From a checkpoint of a small transformer trained on Wikipedia: 2 heads of 64.
Each number is 200 + 20 x the weight over its row's rms, rounded and kept within 0 to 999. Layers, rows and columns count from 0. The size before them is the row's rms in percent of the matrix's.

# layer 6 attention value, 128x96, rms 0.242, rows 37-63, columns 0-95
058,211,198,199,202,180,163,179,205,205,199,232,201,168,192,222,181,185,191,216,210,227,176,200,185,165,207,200,204,201,157,210,183,184,214,245,165,199,229,176,203,158,203,174,195,235,194,198,220,195,189,190,169,196,176,201,172,206,195,198,200,189,232,202,180,214,190,195,202,194,191,207,179,219,185,216,188,155,186,197,207,225,181,207,212,171,201,160,182,199,196,170,153,165,223,222,178
057,189,195,201,185,183,200,207,198,215,189,203,166,205,208,227,188,206,177,206,191,203,199,210,211,202,222,192,200,215,220,181,188,205,227,190,199,217,194,167,157,175,196,213,228,219,187,189,153,206,220,181,230,219,231,196,233,212,186,214,187,242,177,191,179,199,216,167,164,206,192,183,214,206,236,197,182,202,159,189,163,201,226,237,233,173,187,214,202,181,203,221,243,184,169,181,191
058,199,199,184,203,155,200,183,188,208,227,188,211,174,186,198,182,210,229,169,173,203,204,189,211,192,244,184,208,195,195,190,198,221,208,185,180,194,177,212,180,219,192,165,194,205,166,223,194,164,204,165,196,206,182,194,211,207,222,176,201,217,190,229,193,193,163,192,195,213,175,171,195,206,168,238,185,213,163,188,248,184,199,228,216,178,238,206,196,195,189,183,179,216,203,206,149
075,189,201,159,223,197,200,200,235,222,237,215,214,203,202,202,201,205,183,234,191,206,193,199,195,223,206,233,231,239,207,202,183,225,173,214,181,169,222,204,207,193,202,184,189,182,193,215,228,206,208,177,218,183,242,209,217,228,206,181,165,207,199,187,212,217,196,210,208,244,218,181,207,204,170,177,208,183,173,221,210,211,238,173,213,194,206,181,168,225,160,175,173,209,225,198,222
069,228,199,190,235,200,186,227,168,164,167,197,213,189,180,203,157,193,233,211,216,210,192,196,224,188,230,210,165,183,183,186,221,199,210,189,200,194,158,184,223,201,198,222,210,235,191,174,188,209,235,189,208,221,205,214,163,183,195,221,209,195,206,245,214,193,168,176,204,175,197,194,226,232,190,215,183,194,187,171,204,227,153,225,204,192,183,213,200,223,179,198,196,182,192,195,197
082,192,188,208,221,201,192,185,196,240,216,224,208,218,219,234,219,182,220,211,232,230,200,180,191,216,196,200,200,215,198,186,194,205,215,224,192,244,212,194,214,216,194,240,215,169,211,195,188,142,192,194,196,162,209,213,190,198,168,223,223,186,225,177,225,194,181,198,216,241,227,207,182,219,189,182,223,212,218,193,153,246,190,194,194,194,205,213,180,190,187,179,195,183,225,202,173
065,228,189,197,203,198,220,172,178,203,201,193,229,180,163,213,189,191,174,216,233,220,231,186,184,227,213,224,226,235,210,206,230,208,178,205,209,248,194,175,224,199,202,220,173,204,188,215,156,181,212,202,224,206,248,205,230,196,199,211,193,190,200,187,175,179,209,197,182,223,187,169,222,192,207,220,200,211,173,184,155,222,214,216,204,236,207,213,177,176,223,196,209,222,206,202,199
063,182,216,174,180,203,210,165,232,203,176,191,184,206,207,173,188,205,189,166,166,191,190,186,201,212,173,172,202,232,186,205,219,203,186,217,208,222,189,206,171,192,190,189,197,192,219,218,175,202,217,169,187,207,197,173,155,209,215,170,188,186,212,179,166,179,218,193,204,173,167,203,200,202,210,202,219,161,201,187,250,185,196,195,212,199,227,194,241,175,242,205,191,182,223,162,184
074,191,199,218,218,190,236,183,164,220,178,187,201,188,182,240,183,166,189,176,163,202,214,208,199,150,167,162,202,229,217,186,196,216,170,220,182,206,207,215,185,200,197,172,219,187,179,218,207,181,203,197,199,190,198,216,204,204,182,156,207,200,212,184,178,208,236,202,198,176,222,199,198,207,210,160,186,172,232,224,184,232,241,205,228,200,229,197,182,191,207,201,224,204,210,199,219
054,209,212,185,218,209,228,228,204,208,191,188,201,189,184,193,203,227,205,234,237,210,202,215,230,201,207,235,217,190,172,226,190,198,202,209,236,200,203,170,207,213,211,186,159,195,189,185,181,178,196,177,194,202,235,200,207,219,208,232,169,232,204,175,221,198,162,206,222,206,185,168,197,213,191,206,184,212,192,157,239,200,216,181,195,203,175,248,182,217,208,209,183,185,236,218,161
071,211,210,206,214,230,203,240,187,205,176,201,186,188,200,220,219,218,238,221,206,212,187,205,198,167,177,199,190,197,179,174,210,204,219,227,247,191,214,207,219,201,180,228,207,207,201,235,183,197,203,172,189,194,224,204,192,159,203,240,217,190,196,243,259,174,207,222,221,183,200,197,217,193,224,199,211,174,181,218,178,190,198,201,205,212,160,208,223,213,185,217,219,164,225,200,189
065,178,229,204,175,198,207,182,186,222,188,194,165,205,239,241,175,195,212,202,200,224,251,166,168,195,204,210,185,217,224,170,214,201,188,214,200,212,216,215,205,185,204,202,209,198,198,193,203,158,207,181,184,198,201,187,187,198,164,205,220,205,214,198,200,146,217,186,179,232,190,176,183,228,242,211,203,231,218,187,174,222,191,179,209,164,234,208,221,216,216,197,201,204,182,198,177
066,185,191,204,176,223,186,190,236,203,188,172,184,204,237,162,206,224,185,206,206,219,199,154,182,194,203,206,170,221,212,197,209,186,205,175,214,178,236,191,222,208,196,224,200,204,213,226,242,213,174,205,219,204,208,191,202,201,165,201,214,184,178,234,196,178,218,216,159,235,196,197,204,131,223,192,195,186,192,204,200,188,193,183,212,190,164,183,181,173,225,184,197,207,216,185,208
064,194,208,187,222,196,200,240,212,218,228,197,197,190,189,226,184,196,175,232,222,190,172,190,226,184,252,207,154,217,166,174,206,170,181,193,207,185,215,169,189,196,200,181,178,157,209,165,211,184,191,220,172,203,219,194,210,207,191,185,204,203,173,177,211,213,198,204,235,180,209,195,207,189,202,190,205,242,212,174,188,187,219,216,154,225,221,204,197,191,178,203,163,181,217,206,194
065,180,204,203,193,199,207,182,176,223,188,199,198,177,188,214,217,204,176,166,176,187,203,186,199,202,206,164,194,227,224,191,171,219,197,179,235,200,203,227,167,186,196,208,194,219,180,212,225,228,242,153,228,238,232,218,208,211,228,203,199,231,190,169,216,238,233,201,207,195,199,190,202,219,180,209,152,207,172,177,162,205,193,213,202,176,220,221,213,207,198,217,209,212,212,183,207
068,183,191,178,221,203,233,205,195,217,229,167,154,218,181,191,189,175,226,181,212,212,210,181,218,185,239,220,221,196,169,197,177,216,219,180,181,195,208,177,182,200,211,178,197,206,177,176,180,175,200,169,172,206,186,209,181,192,171,201,215,222,223,185,161,200,256,210,190,184,220,182,215,195,211,227,185,218,184,195,231,175,178,189,206,185,222,185,222,190,207,245,192,203,214,199,185
062,238,189,192,167,194,154,192,198,226,246,219,198,204,213,167,214,196,205,200,210,171,196,209,208,225,219,214,193,186,203,201,206,226,222,209,229,164,202,185,229,194,185,178,208,201,229,212,232,200,193,226,184,215,163,209,225,212,217,209,186,188,241,207,228,182,192,189,221,183,202,197,192,190,204,209,188,235,189,209,228,166,175,168,191,198,213,187,224,233,184,236,194,206,169,201,234
065,208,200,188,163,194,203,204,195,207,220,222,176,180,153,227,189,226,186,202,198,192,190,212,202,185,206,200,221,162,156,211,152,200,209,203,204,181,162,177,208,195,189,192,207,169,187,165,186,229,202,182,189,190,172,156,179,194,210,210,202,198,205,203,208,186,208,204,211,158,180,206,213,194,217,223,207,177,185,161,195,165,187,208,187,179,211,200,250,194,204,217,210,214,224,195,155
061,205,192,163,190,192,207,196,206,222,170,188,195,166,207,205,159,218,200,215,229,173,165,193,231,217,199,196,185,206,234,180,222,214,193,194,191,181,165,178,210,221,223,211,209,202,209,203,179,164,238,173,213,213,232,174,185,208,188,209,173,184,181,183,228,172,157,181,196,235,201,181,170,225,201,192,179,198,163,195,202,190,211,196,174,180,182,213,173,217,225,182,217,187,188,201,209
064,189,206,203,194,233,178,195,191,180,215,220,195,203,218,205,180,193,211,192,193,197,224,191,195,168,193,196,177,189,211,236,160,197,196,173,223,158,210,184,190,201,173,177,207,230,188,237,256,225,196,174,202,194,166,214,219,227,238,209,222,239,180,214,175,222,211,207,211,180,220,211,195,198,156,233,187,199,202,202,181,167,182,213,220,195,219,194,189,197,189,176,199,218,211,171,187
061,207,180,204,190,146,183,183,209,195,187,205,193,180,191,176,176,203,184,168,229,190,218,236,185,162,192,180,169,187,191,188,207,227,202,221,163,233,211,196,185,203,217,207,195,200,210,203,189,184,210,228,186,203,195,212,242,185,202,193,225,206,194,201,178,169,189,190,178,210,192,185,169,175,197,188,166,189,219,195,169,192,196,216,250,188,224,234,207,178,207,164,208,207,183,226,239
064,187,238,219,161,190,192,196,177,191,180,221,213,173,217,197,188,176,195,160,175,171,181,186,201,203,201,194,218,225,228,218,187,174,184,188,212,212,205,257,183,200,175,221,198,197,225,185,209,196,207,222,165,230,196,199,200,196,183,203,203,220,173,193,201,212,222,209,207,222,203,238,196,223,182,218,204,220,191,220,179,217,226,198,137,207,243,229,204,215,204,213,188,195,182,206,221
057,178,157,208,235,244,188,207,197,199,201,191,194,207,196,207,203,229,166,197,216,192,165,216,209,172,212,186,210,207,216,246,169,225,212,189,233,227,191,166,168,216,205,186,202,199,171,243,172,223,204,187,190,210,233,211,188,192,204,197,171,221,180,219,190,228,189,201,185,184,206,225,209,176,204,237,178,194,201,197,193,197,219,205,198,239,175,178,232,206,201,231,201,214,185,212,177
067,212,194,209,177,206,216,203,217,211,210,200,224,186,163,185,235,192,180,192,181,218,195,184,210,186,195,245,212,206,212,197,188,234,192,219,213,206,217,228,243,183,191,214,170,191,204,222,238,230,218,211,229,225,199,193,233,202,206,219,214,200,170,221,205,175,242,225,178,211,177,181,214,181,250,202,174,168,202,189,166,223,217,213,205,179,186,194,227,222,170,202,196,203,195,212,220
072,189,179,193,208,189,174,163,205,179,225,205,196,200,209,194,205,218,191,185,148,210,207,174,189,212,202,176,231,247,224,198,196,205,218,160,167,183,191,204,166,205,206,192,202,194,200,205,231,218,180,218,224,194,190,204,201,213,214,174,192,184,177,199,183,223,209,202,184,231,218,224,183,210,124,186,216,182,174,171,196,228,193,206,191,208,227,192,169,170,177,211,198,200,197,211,213
062,210,169,196,229,190,187,165,205,236,232,220,217,179,215,224,203,206,184,214,198,203,201,208,179,204,203,182,206,204,228,203,218,202,221,184,218,177,225,214,192,186,174,205,179,178,226,224,217,183,232,231,223,184,221,199,225,179,202,197,197,203,221,216,223,210,207,219,219,234,211,183,200,196,137,176,211,219,176,218,178,175,245,207,200,218,167,219,194,222,172,183,231,188,200,222,211
067,225,198,221,229,201,236,204,165,198,233,180,210,208,174,202,230,190,215,191,172,210,184,194,207,205,216,203,190,208,220,195,185,232,189,183,224,229,196,199,195,224,227,185,201,177,189,201,178,204,193,215,175,247,192,191,212,204,155,209,194,226,208,212,183,187,241,193,203,221,208,199,196,232,244,235,224,219,193,188,223,219,203,216,171,241,214,196,218,217,165,238,199,198,198,197,172
# layer 6 attention output (transposed), 128x96, rms 0.22, rows 37-63, columns 0-95
056,207,206,213,196,205,200,172,179,149,198,212,204,201,195,191,200,196,200,233,209,209,163,221,216,178,227,202,218,219,162,197,196,213,193,217,199,195,160,205,224,184,183,198,203,218,225,199,245,222,196,211,153,187,191,189,211,234,212,177,204,163,185,162,195,206,177,194,222,222,230,217,243,211,216,178,216,178,177,224,227,203,179,176,199,173,201,188,189,188,241,182,203,216,203,189,216
058,200,210,185,223,214,216,180,216,209,172,224,207,208,178,187,191,218,175,198,168,219,214,214,243,173,166,208,191,165,212,185,187,175,198,192,198,199,198,224,199,202,231,197,203,193,146,206,170,225,196,219,222,199,214,183,183,195,193,200,201,218,202,202,202,159,242,182,162,232,175,186,202,203,232,192,169,208,191,190,212,181,215,166,178,167,193,193,218,185,164,234,206,203,215,174,190
051,214,195,176,188,224,205,168,179,187,212,216,208,218,194,212,155,263,203,187,193,222,208,212,190,226,196,204,185,212,183,202,185,198,210,214,207,161,167,176,209,198,165,171,214,221,164,224,190,177,230,188,178,168,203,219,202,206,216,198,216,208,206,223,184,203,183,184,232,201,224,211,197,228,186,199,210,235,181,195,217,219,214,203,226,217,246,216,211,235,198,211,172,222,181,194,184
063,205,218,156,236,177,217,166,203,203,219,222,204,188,190,204,230,201,192,207,228,188,185,190,191,187,180,196,225,216,208,221,211,176,198,219,229,213,175,198,193,171,167,198,227,186,199,176,246,224,194,203,214,199,207,161,211,191,228,201,179,179,185,191,195,217,177,197,195,224,193,182,198,207,148,175,215,202,194,168,207,241,233,202,175,189,197,200,157,200,197,171,221,183,213,223,190
065,208,185,218,181,243,190,192,193,174,185,217,232,206,184,196,167,184,219,177,195,225,201,194,181,181,270,192,169,199,157,165,213,163,179,205,214,155,180,185,211,201,173,220,207,206,204,176,201,204,209,197,217,203,210,223,203,224,189,206,190,210,201,197,218,202,218,214,198,182,216,216,186,213,218,206,182,195,183,244,202,195,184,193,214,229,184,236,221,245,187,185,219,214,211,190,196
066,225,204,227,214,202,219,171,187,226,185,197,225,183,195,180,212,144,225,222,208,212,183,198,148,201,197,180,200,209,200,170,212,192,164,221,179,215,183,205,185,211,198,207,203,191,210,213,173,184,194,217,191,174,193,191,214,183,215,183,210,168,168,188,200,184,162,207,204,231,183,180,202,168,185,181,213,188,211,242,171,216,222,178,199,171,171,219,166,178,194,178,200,162,212,195,189
059,199,215,218,250,220,187,194,229,209,189,219,202,198,192,165,196,166,184,222,230,252,237,169,208,180,181,212,167,200,236,215,178,185,201,209,230,190,185,192,214,167,167,184,220,157,193,207,196,177,174,237,220,193,198,197,212,181,183,222,170,181,177,207,170,187,216,215,180,230,188,201,192,205,192,200,188,216,203,232,205,210,207,186,191,192,210,229,180,191,200,190,207,179,203,186,190
056,164,187,213,176,184,189,212,219,160,200,185,153,241,187,245,174,206,172,213,197,210,180,200,197,213,190,199,225,231,215,178,180,222,221,214,209,209,207,189,191,201,258,200,201,184,185,187,205,178,226,188,178,205,218,192,192,196,211,203,227,169,201,214,176,241,202,224,195,181,208,217,217,208,192,219,213,227,221,208,222,187,203,189,201,168,208,214,213,173,217,203,199,248,177,177,199
067,191,190,206,218,208,193,184,180,190,191,193,195,200,174,234,185,179,212,194,188,198,224,193,246,194,170,227,247,228,182,191,215,235,188,142,156,221,184,199,189,190,229,189,226,195,209,197,208,178,182,168,192,221,180,210,196,189,163,185,212,186,195,157,177,199,209,195,193,219,201,226,236,230,177,184,202,218,205,202,175,217,204,210,236,195,229,181,205,200,197,186,202,190,187,178,187
051,206,210,196,219,214,247,220,229,189,204,167,193,190,197,226,196,231,233,240,245,201,183,201,191,190,197,164,187,192,205,198,199,189,215,224,215,190,207,184,230,189,170,193,208,207,199,218,196,213,217,208,226,157,216,200,205,192,208,210,173,244,213,224,194,175,206,198,206,198,209,175,200,203,202,238,227,236,171,227,219,192,205,212,223,182,186,235,161,214,189,195,161,175,203,211,205
064,197,193,208,202,205,197,202,210,184,169,185,202,214,203,194,242,200,225,235,215,180,191,210,212,183,181,236,211,173,186,164,202,227,192,175,218,183,192,202,209,231,218,220,224,209,220,210,182,214,194,162,178,195,214,201,173,212,211,228,215,192,215,207,227,155,212,209,188,207,219,179,219,196,228,170,189,192,209,213,213,185,196,211,167,193,153,201,206,166,166,173,252,218,208,182,175
057,205,191,196,169,209,170,204,201,240,196,202,208,220,171,204,123,182,226,195,211,210,203,217,151,200,185,206,216,202,205,197,204,208,198,212,195,192,187,179,215,239,240,190,204,218,181,194,183,202,211,239,181,220,223,198,199,204,193,195,235,183,203,182,189,168,199,168,183,220,195,187,202,225,232,195,215,190,216,214,183,215,235,214,229,207,208,201,236,196,191,182,178,191,182,199,244
062,186,185,163,178,198,167,204,229,205,202,195,197,220,217,209,188,246,167,213,227,161,211,187,148,211,191,234,241,180,195,208,184,202,207,199,206,230,200,221,231,225,225,197,196,238,187,192,198,166,212,238,184,237,231,180,186,186,201,205,223,210,189,192,227,192,204,184,202,203,209,185,205,177,205,188,209,179,207,186,166,201,202,224,205,202,179,169,196,190,245,209,194,194,195,192,191
060,225,222,204,194,204,222,208,224,227,182,189,224,197,183,221,234,232,207,206,193,164,201,206,140,245,180,173,187,201,163,214,203,202,229,165,184,189,192,174,212,179,190,193,211,197,209,217,188,191,190,190,210,210,228,190,219,219,182,179,181,218,189,192,202,233,202,187,215,180,195,213,183,192,203,213,263,154,162,212,182,225,196,204,181,203,220,208,194,202,213,207,203,206,228,194,197
059,216,212,190,212,197,206,200,216,220,176,201,205,217,202,179,196,207,193,204,191,211,216,203,240,196,207,204,192,223,218,207,217,222,133,222,198,189,189,207,192,173,235,197,208,189,185,195,167,231,212,213,193,221,228,198,194,221,242,219,215,207,208,205,197,190,243,169,164,200,192,240,189,193,181,211,175,221,202,200,215,186,212,222,218,163,216,192,238,217,145,186,199,208,215,165,184
064,241,223,197,192,182,210,208,149,188,181,210,178,204,162,189,175,217,227,182,220,227,217,210,183,187,196,168,177,204,200,167,182,204,220,229,212,178,200,156,196,191,201,172,187,195,194,188,187,206,194,223,243,204,192,186,219,223,207,206,206,222,221,210,187,183,197,202,209,186,172,229,222,220,216,245,226,213,212,178,203,203,216,183,210,224,187,196,224,178,225,238,198,161,204,203,180
056,219,205,203,174,190,193,211,164,218,239,214,200,210,184,148,231,186,215,174,182,197,184,181,181,189,207,185,175,163,221,215,225,151,188,202,202,180,223,224,184,168,188,216,191,193,193,193,212,242,178,183,207,158,214,191,205,205,252,221,206,216,210,209,193,202,181,181,184,196,187,192,182,175,198,201,198,189,236,188,226,174,186,186,172,198,191,184,221,204,207,180,224,191,194,235,196
061,204,227,191,192,196,202,227,214,196,164,196,179,191,178,195,171,195,195,220,187,229,190,226,227,206,199,185,188,203,171,208,171,186,216,174,223,181,204,142,175,200,192,187,184,211,223,190,206,213,184,155,187,204,198,205,171,233,193,193,169,188,191,237,172,192,171,157,205,174,202,210,185,176,227,224,201,198,197,194,228,146,213,200,223,172,206,223,206,181,224,216,185,203,208,210,191
056,192,189,208,194,204,185,186,241,233,205,211,222,193,186,217,99,222,187,222,205,180,174,195,203,196,166,188,218,192,188,196,198,163,172,194,200,171,220,182,211,188,213,226,207,183,160,209,196,192,209,186,187,183,231,202,182,193,170,200,234,211,194,192,226,208,209,185,197,207,198,165,186,209,200,221,202,212,179,203,215,224,225,220,204,209,189,210,212,211,172,171,194,181,198,202,202
056,217,215,152,206,183,183,193,167,215,209,198,204,189,204,202,220,236,201,194,197,202,221,169,205,166,216,215,182,177,198,215,182,215,195,181,195,195,211,258,188,231,206,189,185,247,180,203,216,206,218,208,173,208,169,172,215,208,223,182,197,231,209,206,199,224,189,166,200,201,212,230,215,194,170,194,195,193,190,186,198,140,197,215,221,202,206,184,208,202,186,191,178,249,217,202,171
060,201,180,238,188,209,200,167,193,226,218,223,188,193,199,192,163,214,197,184,202,203,259,222,204,209,161,214,197,212,206,200,236,185,181,200,200,221,222,211,239,189,240,201,185,223,187,220,213,183,194,206,204,195,174,197,169,172,204,204,232,208,185,181,184,182,218,184,202,193,230,185,203,196,207,198,201,201,192,192,174,198,168,219,206,154,230,161,226,201,192,218,150,215,186,211,206
062,214,185,213,196,194,192,220,214,213,215,163,233,186,218,188,239,195,185,204,164,179,191,225,174,220,202,193,192,233,208,203,219,206,166,180,187,216,195,198,194,195,170,196,218,175,186,169,167,164,224,209,196,210,172,203,196,211,192,219,222,197,230,185,163,233,213,171,188,176,190,219,183,192,205,208,189,203,202,185,220,237,198,220,198,236,240,189,220,195,171,205,194,210,185,167,247
055,198,203,188,224,206,239,180,241,186,201,182,210,206,229,230,233,214,191,197,208,206,185,173,245,181,228,187,175,183,210,202,147,235,239,195,214,219,190,166,179,211,169,207,225,180,188,201,192,219,183,196,200,203,181,202,201,198,185,205,199,192,227,217,210,200,196,190,190,210,207,232,207,202,193,240,173,197,157,204,193,186,187,207,219,203,198,193,221,198,233,236,201,214,205,189,151
053,217,208,201,211,217,189,205,222,192,189,213,170,201,184,169,305,186,161,229,216,212,228,208,189,194,200,244,218,214,200,225,201,200,174,199,234,194,175,234,182,181,185,194,201,202,204,199,209,190,201,222,188,208,212,191,174,195,211,229,204,194,200,182,167,169,208,208,178,183,186,183,177,190,218,162,195,190,215,197,185,203,196,211,180,179,189,180,205,213,201,192,216,202,180,203,195
065,187,216,150,208,195,208,176,179,192,208,218,190,199,233,188,197,209,156,182,160,200,183,189,198,236,229,218,201,224,184,177,206,210,179,198,208,226,200,208,162,208,187,191,210,170,191,197,217,188,182,235,208,199,189,211,213,218,243,194,218,187,178,184,206,231,225,199,189,226,206,253,181,204,162,201,215,150,187,181,216,221,218,184,192,220,203,198,159,198,211,214,206,202,201,209,194
058,205,165,199,213,164,204,171,203,221,179,212,220,202,249,184,237,189,179,211,231,161,186,196,231,233,152,243,217,163,214,202,215,220,186,190,209,184,194,198,198,188,193,196,217,203,165,214,216,201,196,184,200,186,197,206,189,192,232,197,214,206,158,182,210,192,208,160,176,215,206,206,194,185,182,195,198,164,187,214,199,206,213,216,155,210,176,204,181,192,167,181,203,195,215,206,189
060,222,188,174,213,211,226,211,185,177,220,182,193,197,194,196,243,183,227,215,172,222,217,202,178,227,194,236,169,214,200,158,164,215,217,196,199,196,179,189,170,193,130,184,225,160,203,206,179,170,187,198,200,203,213,223,201,215,192,186,191,215,209,188,197,207,224,203,203,175,185,213,191,231,229,223,212,187,208,193,189,215,215,180,167,231,198,194,206,204,202,242,217,197,177,204,202
# layer 6 attention query, 128x96, rms 0.145, rows 64-73, columns 0-95
103,225,176,177,218,194,179,198,197,233,226,217,197,199,183,197,222,178,195,224,221,210,227,171,231,221,200,206,171,215,187,236,211,218,200,208,209,213,181,193,195,196,236,187,191,220,191,189,202,190,197,185,196,163,213,252,187,189,178,215,196,233,213,203,215,234,229,217,232,176,209,191,174,209,207,190,197,228,225,162,244,191,195,183,229,214,202,187,202,214,197,204,251,207,198,228,185
112,221,186,201,177,189,203,204,233,217,177,195,214,214,219,206,198,232,175,203,189,219,208,174,201,175,174,210,175,205,202,145,226,222,192,194,198,168,193,183,177,188,191,168,206,198,233,192,178,188,204,206,192,212,182,224,232,174,184,159,152,182,179,217,203,144,160,214,193,172,202,173,204,177,165,198,227,194,218,198,190,212,207,214,196,197,183,196,206,207,179,225,183,213,187,201,202
097,200,211,162,195,182,224,190,180,203,225,202,202,216,208,212,178,209,225,210,187,209,222,212,204,213,178,222,221,192,213,220,203,210,218,201,224,241,210,223,188,203,219,217,224,212,208,212,218,195,212,199,196,190,206,205,203,178,201,254,207,209,184,157,192,239,187,209,218,172,191,218,210,192,231,231,190,194,233,244,186,208,183,156,250,222,195,209,202,210,179,201,241,201,214,243,205
122,213,239,177,215,209,208,179,204,171,218,204,199,172,191,208,228,245,204,225,240,231,219,207,203,225,187,231,182,196,181,207,211,212,199,217,189,197,191,212,216,180,206,179,200,168,195,243,216,209,241,204,195,202,185,211,207,213,176,199,218,183,211,205,218,202,176,243,230,211,211,196,220,215,201,190,167,218,227,212,211,189,185,231,185,249,212,229,209,197,219,229,234,176,217,202,211
101,223,185,198,213,167,212,174,188,224,180,226,187,215,182,207,188,193,200,224,224,188,202,202,183,228,194,196,229,199,205,213,197,189,199,217,200,251,224,213,164,207,190,197,209,243,199,212,193,223,171,149,207,223,165,184,204,169,170,217,166,216,197,211,214,206,180,208,211,198,192,213,182,197,188,206,186,174,148,210,207,202,199,173,173,224,184,205,216,188,184,221,214,205,142,196,207
122,189,198,176,211,181,203,188,181,197,219,192,193,193,189,153,215,199,200,184,223,226,199,204,178,200,193,182,210,185,199,188,212,229,199,172,172,192,209,170,213,177,213,178,189,193,169,176,224,161,176,158,220,196,210,159,212,185,210,237,221,223,203,207,227,193,213,220,189,189,211,193,208,167,191,190,186,169,197,197,180,204,212,196,245,212,168,175,190,209,193,213,156,224,181,148,213
101,198,193,189,183,215,175,198,179,198,218,193,206,225,222,157,218,199,192,235,211,201,245,211,241,198,192,192,180,186,191,189,223,201,225,243,212,176,218,198,168,223,191,215,264,208,190,207,226,233,200,193,190,200,194,208,222,194,214,229,174,219,228,216,175,203,182,220,190,230,189,215,200,193,205,175,209,242,213,196,202,201,256,226,203,204,211,220,211,186,200,203,221,192,204,212,210
099,205,181,210,198,211,165,211,187,166,190,179,203,209,189,232,192,235,207,193,224,197,195,211,168,191,219,168,170,218,212,199,201,198,208,204,199,186,224,186,197,199,176,206,209,216,211,201,200,185,201,180,200,180,192,190,137,190,193,183,228,226,196,172,213,195,226,225,180,231,199,181,247,178,216,208,210,249,189,177,219,205,207,204,213,179,194,229,179,225,230,176,175,193,177,242,180
105,186,251,195,189,203,228,217,197,171,220,212,187,213,184,234,222,194,187,180,144,221,204,194,175,196,193,197,185,172,192,176,181,202,160,217,196,202,192,194,178,222,191,227,166,196,185,222,185,217,182,206,197,187,183,230,214,171,211,228,200,169,188,192,178,204,192,196,218,201,187,163,196,203,223,159,212,200,218,204,199,210,178,200,165,190,211,208,166,205,247,193,207,180,191,159,195
114,194,199,186,220,171,200,210,202,201,232,222,178,170,216,216,201,229,205,220,182,232,206,232,195,178,212,222,202,241,186,229,207,203,229,229,191,176,204,199,170,203,230,226,213,208,196,244,208,216,212,198,226,194,173,256,198,216,210,188,207,209,169,199,183,217,213,206,190,203,178,205,194,223,245,191,211,209,206,220,206,211,197,237,210,184,186,183,232,244,222,213,192,182,233,202,204
# layer 6 attention key, 128x96, rms 0.15, rows 64-72, columns 0-95
110,213,194,202,210,181,206,192,215,185,234,198,163,197,228,192,201,173,200,226,205,247,210,192,226,203,181,180,181,212,182,205,208,174,153,173,204,171,211,199,238,217,239,194,221,224,232,193,189,216,189,211,150,190,247,227,195,215,205,198,222,211,214,221,231,193,232,227,197,180,210,180,189,215,201,210,211,210,230,193,208,192,227,237,199,209,221,197,199,194,187,234,202,196,216,191,195
119,207,198,186,204,220,182,206,211,203,198,209,175,257,202,194,243,245,175,169,196,216,182,189,202,171,183,184,185,229,190,176,203,194,210,189,212,208,222,208,189,187,205,191,218,181,208,161,213,149,213,203,209,209,182,196,219,195,150,191,189,230,197,231,243,201,182,208,161,180,183,154,169,223,192,206,191,212,206,189,196,199,192,211,186,188,187,243,199,202,202,204,182,204,212,205,191
091,226,227,157,201,210,214,230,188,184,197,212,176,192,174,165,188,191,193,195,200,229,202,219,223,183,162,186,190,200,217,210,205,207,207,193,189,237,192,201,199,218,213,219,225,206,219,226,217,189,198,199,198,199,195,184,174,173,192,190,190,180,225,199,172,179,176,233,185,186,199,204,211,190,178,205,196,207,177,242,224,185,178,177,209,191,240,188,186,207,117,201,227,185,179,190,192
123,230,182,212,198,199,218,213,204,170,190,194,201,208,194,209,222,241,182,208,218,201,215,194,206,200,182,162,184,202,231,227,222,181,235,200,197,196,194,202,253,224,241,199,216,223,161,210,212,174,193,181,177,215,190,193,223,210,202,204,178,190,213,218,192,237,186,192,186,191,176,184,187,192,177,207,200,223,191,173,167,218,195,174,192,237,226,159,205,230,208,216,200,149,219,197,207
107,208,233,186,205,194,191,188,206,200,238,226,174,205,230,204,196,194,197,181,210,178,187,201,204,241,189,200,229,230,191,212,214,199,194,230,203,209,218,152,195,203,185,218,211,199,234,227,195,204,196,190,173,227,233,201,180,207,156,203,183,231,188,200,204,163,198,221,231,201,214,210,206,208,185,197,205,201,216,206,178,209,173,175,187,199,210,224,199,242,198,196,243,263,194,172,203
130,210,215,183,236,208,213,210,194,171,234,186,174,178,219,146,211,180,200,203,214,200,234,193,171,173,194,223,196,194,195,210,216,168,217,211,170,203,198,211,199,182,196,187,195,195,188,208,181,201,198,212,160,228,242,209,195,184,215,179,250,179,176,187,196,202,201,209,202,174,192,201,193,202,146,171,191,232,201,187,212,192,205,206,244,237,172,161,198,213,196,199,199,197,190,206,180
110,172,174,242,218,240,210,207,163,190,190,242,184,212,186,155,206,211,173,203,205,229,198,185,205,201,207,199,214,208,194,188,209,197,182,211,174,171,233,219,163,195,212,190,181,211,206,173,200,204,170,177,200,207,198,211,229,208,187,204,204,230,215,197,175,219,188,205,211,208,195,192,238,217,200,198,154,226,230,176,191,181,225,167,195,212,185,205,241,200,190,165,168,194,216,197,206
103,213,193,199,196,186,197,209,210,195,247,181,195,175,207,249,200,190,241,207,217,178,210,173,225,203,193,195,226,203,201,208,223,212,232,181,175,169,209,212,213,208,199,221,212,183,201,222,200,207,222,206,207,197,156,197,218,174,216,193,259,193,188,209,209,199,213,220,195,218,215,216,251,181,196,222,235,215,223,181,207,180,224,213,173,177,188,200,203,189,237,181,219,188,206,237,222
118,183,214,204,205,179,212,190,217,177,212,203,216,224,191,204,219,184,229,220,171,174,200,178,214,211,228,196,144,168,224,200,181,179,210,194,197,209,171,211,199,173,198,196,190,208,247,185,223,205,179,189,172,191,211,233,232,224,217,207,185,197,194,219,173,204,177,215,226,219,220,172,220,221,221,195,203,152,217,173,165,219,191,169,209,173,206,205,169,190,211,226,200,178,191,206,209